Each number is 128 + 24 x the weight over its row's rms, rounded and kept within 0 to 255. Layers, rows and columns count from 0. Numbers have three digits each. The size before them is the row's rms in percent of the matrix's.

# layer 9 MLP gate, 128x64, rms 0.382, rows 21-35, columns 0-63
110:094131120126125126143132145113110121155094146109133128151130115117163141125136132160166103138089175108150110156174146086127129088101103107144067125129075098105146133147182141109141133140108124
069:112138108105154089164149102082166166108115125155164165126084096133113142150147186129153136104130123123123117115095141120120090116135098130148115081156116119078126123139142104111133114107104136
100:169161121157140182115164107117116166115133122142115142120148085127123146138145109126086126112149141136137152122168099127106146099146145129160157144133169135087175134145165165086144155152135125
090:129155122127104125114110111156133160128129128135144126131081093125151123134130168166144120146151120078194159079103114115172122097154104149109139160123118135132193141144155105126129120124127100
114:137166178124152069077120110159092163145098137145151116111164154120152126136108166133125129124121123125164155086127133116144097084139151129130137106113123150120125145135104095135140135182108106
095:109181130113095135110096133093121155139137132122156132161155105125156110091111156145145093185112142132100135151167131061118184131110126137129147122108127152115145127096144099150154120120144139
073:118142151171141149132148136147155132106096156114164109150120079111134108120140111078196134128115139112094141151167124103117094121127134170134135095118140169127141130080108122144091164130126130
104:075138141144131132127161131168074106159135140140062150144142114178096103155148150115112137119140103135144127149100091116138093126136162145153101163089133144116138124126125114134129103139143170
083:106108120121097135144130140139128157154139113131141123151098108132143115150154174104155064156115116080130151121147087108150141116122116130133133183097152174118109138103121123118069118121136175
119:146143173142106120135139133148096123079150119131090150132086087124157173094166157096141112109092163153147116103127134117105123143131154118133164141147129180154113123085146127140114119099120146
084:157161104117136150157151095166106133102128142124127112095165130146117114117145123058147122092107144154143132171161126153176159118107125118123119144109114121154143069100107096117114117152119110
109:107148118111143147134114135151152144177119128131142107195131088083151102126133107081116126125119137173155142131138125136088124142131115140091122089122124141140162079161119082140147105148105099
101:177197153098161129111120124103127155132132093129119095143123105113106157107094135138124110134121178097147136135167129132149129091166106116139127114176146103121157116078127154121149142108123115
104:108137159161114119158117086112113141141162126116135135119095092111129183126125159134132149148177140058127120147168154132119162118113100132138114105127100121116168131118174126110108155166117116
085:168168182144126144118143135145135132109163086119099138139128112149141134108078146155127093106152130121119107124146140158190099141109134127138117114127090108134121102116097094134190106111131153
# layer 9 MLP up, 128x64, rms 0.344, rows 21-34, columns 0-63
108:130127142149105113080110123103196110140107097127148093131103118147095107123140132145118153170140125130113134142127141124118151146124111141127176102149112075099064117125163101094136137136132164
091:148121118165130097195102141096120148134100143128139143129084138157127152145110124100106127132110142137119067116137144142137135128136117100167111182119143081135091120109177160134146105120121105
088:097126145100120138137131124126120134082126127146108111165140148108092135091107144117115132170089137071115161111145167150144098122135118167072126151099151156158097098089139101134123101116117123
096:119089152135109132157111106126148149146097150154131143135116150148133145152128137119099103114176121117137125144143119119107123126157116084176108128134139143131198135157136182166106090080097113
106:109100109136131154137119122170128117162164131130134105079138147137151158121110135086121109156131120127092083171121082138136140132133124130109073131167149146127115090151141097094101125084164132
099:150109144124155080141116134123170128167150072123153107131084101127164146083111113173133101107123172149096117122123137139125124115152121116114148104132147111100134136134086159156122090133151159
074:101139106125105096105131168104160128124150100099136118131160166161124106152180131147184096115110184116145123135089125147103105166143112154140152117140093157114127113116126127154115139087127122
103:149115110124143137083080114153153151101169120186112115131130122126114149155113124154093122124142159145118106166107165128061114101113119140143133091087161129116158110135104128131110101109103125
092:148174137122103151101122160100134137131136117135158130133103141118149172118092094136139105111104111090085094142106098138191114161114128104112120138109108110145108139105105109101110102080158154
117:143119118164167094162179180135130155106136092153108140140090099134126134145177177114123116112160134174129109126101134165107132156132114108107139167099133121133112147091139138150133122139121106
096:125114125121142162142114143109142071181096148147144124139100136112096126142105087143112112119149146106139117144129132117157140095142118140134052182142079125087125149120114159140116139129159124
104:132117111085078110134131140164153137133181105156094145121114128108104152117151164123120174091139124092125083139109129113126124137182117148147118122141137083164111109114102108127132167126128090
103:122104127150134135142128186143133121122169136171169168112126157102109136136111162133145134121141112112132096073095123147102163140082137128136146123178118160139101127165125162136117157116104093
100:106103153179148129100152147107141125100154118138138116122106079117109126175128100168109155162122154133091118130160129124118105130130100122130102107098086197128121160135118109143121173103134123
# layer 9 MLP down (transposed), 128x64, rms 0.223, rows 21-34, columns 0-63
109:141173140147110137100106129120114121076157114139141148120098157148103184142124146107156112185142113137102126130132101132123081136133175129156110100116106126146107108146083121132120085151097149
087:119118138152119164130182112131114114108111112057158125102134093130145117163149106138172149140146105169114167178138098162135114115144149105121105105122128137155120091147112143142125111165137134
097:120128090109154182143161134109137138163122110136117116135127121085104108148153121140141118149102155104114125081131150140160115200128124124066147145116106098146161153118109118123086146145127148
104:089109148139140113153149098094109125133141115159124105092122176137115097122144114163171086124132067136141117118124137125163135150131073129142145116101104193123166125146142140148115136129128101
104:125143125132121066140187125118147126140144148154131146148148115133121145127117176157103155138137144109165153162160204132129138131124132107150068123145148101115131116149153155162125154133123129
100:139126139108107074126142177110144133141116138109183081113157122099075149140114153094123169131132130116114097118098168117108123124141139136129113161101141108102131125184116130087145115118099113
086:112128147138130097079122085154131094144124144119104151155161140143093138104129091171079141114108110114131104110117137124168134136108132121081163147167134109128090179128117091138115114122157103
102:116163104097107097142110176103128141108071156140133117117111133089140127168123140148134100097152113086133108110152144101185139116122101151153095130141163143129139134141097109123127127175132094
088:124130104141120140123153102125128187109103134126174135165114113084145153121163100095155084130139126143107124116162074134120115127143084140132140167098127101149088150110143128106155161119096130
115:193135142165104137091121095157146105108174099141087149106081124148101163145155151110130112159146138138139113123123164142114122161116145132132112126110137133153119140116116157138126085126070135
095:115089157097134097120094115130168145137150118081122109096150191118156093127118120129104143141128138149140109110122116124087140187085153126115122160132133133124096124111133095110098134083154119
102:118090120123146106130116157189147163151110125094146115116099128104124125152136128117104182146100181157101149118099091133119158164118130133090106104141155093092144106124131107119145134159117151
101:133131099108149100148151176138143100110103164110171122114105168142123125156125127126135138114100125085091145126135141142185118136117156095184126132138088104110101109131149144133137183159132139
100:157108166129120138149109139150099133115170108125097077094146128163168123138110101154122123107111100147161154147115165134118153113124140141135114103149109135111162168097136101141114177086116168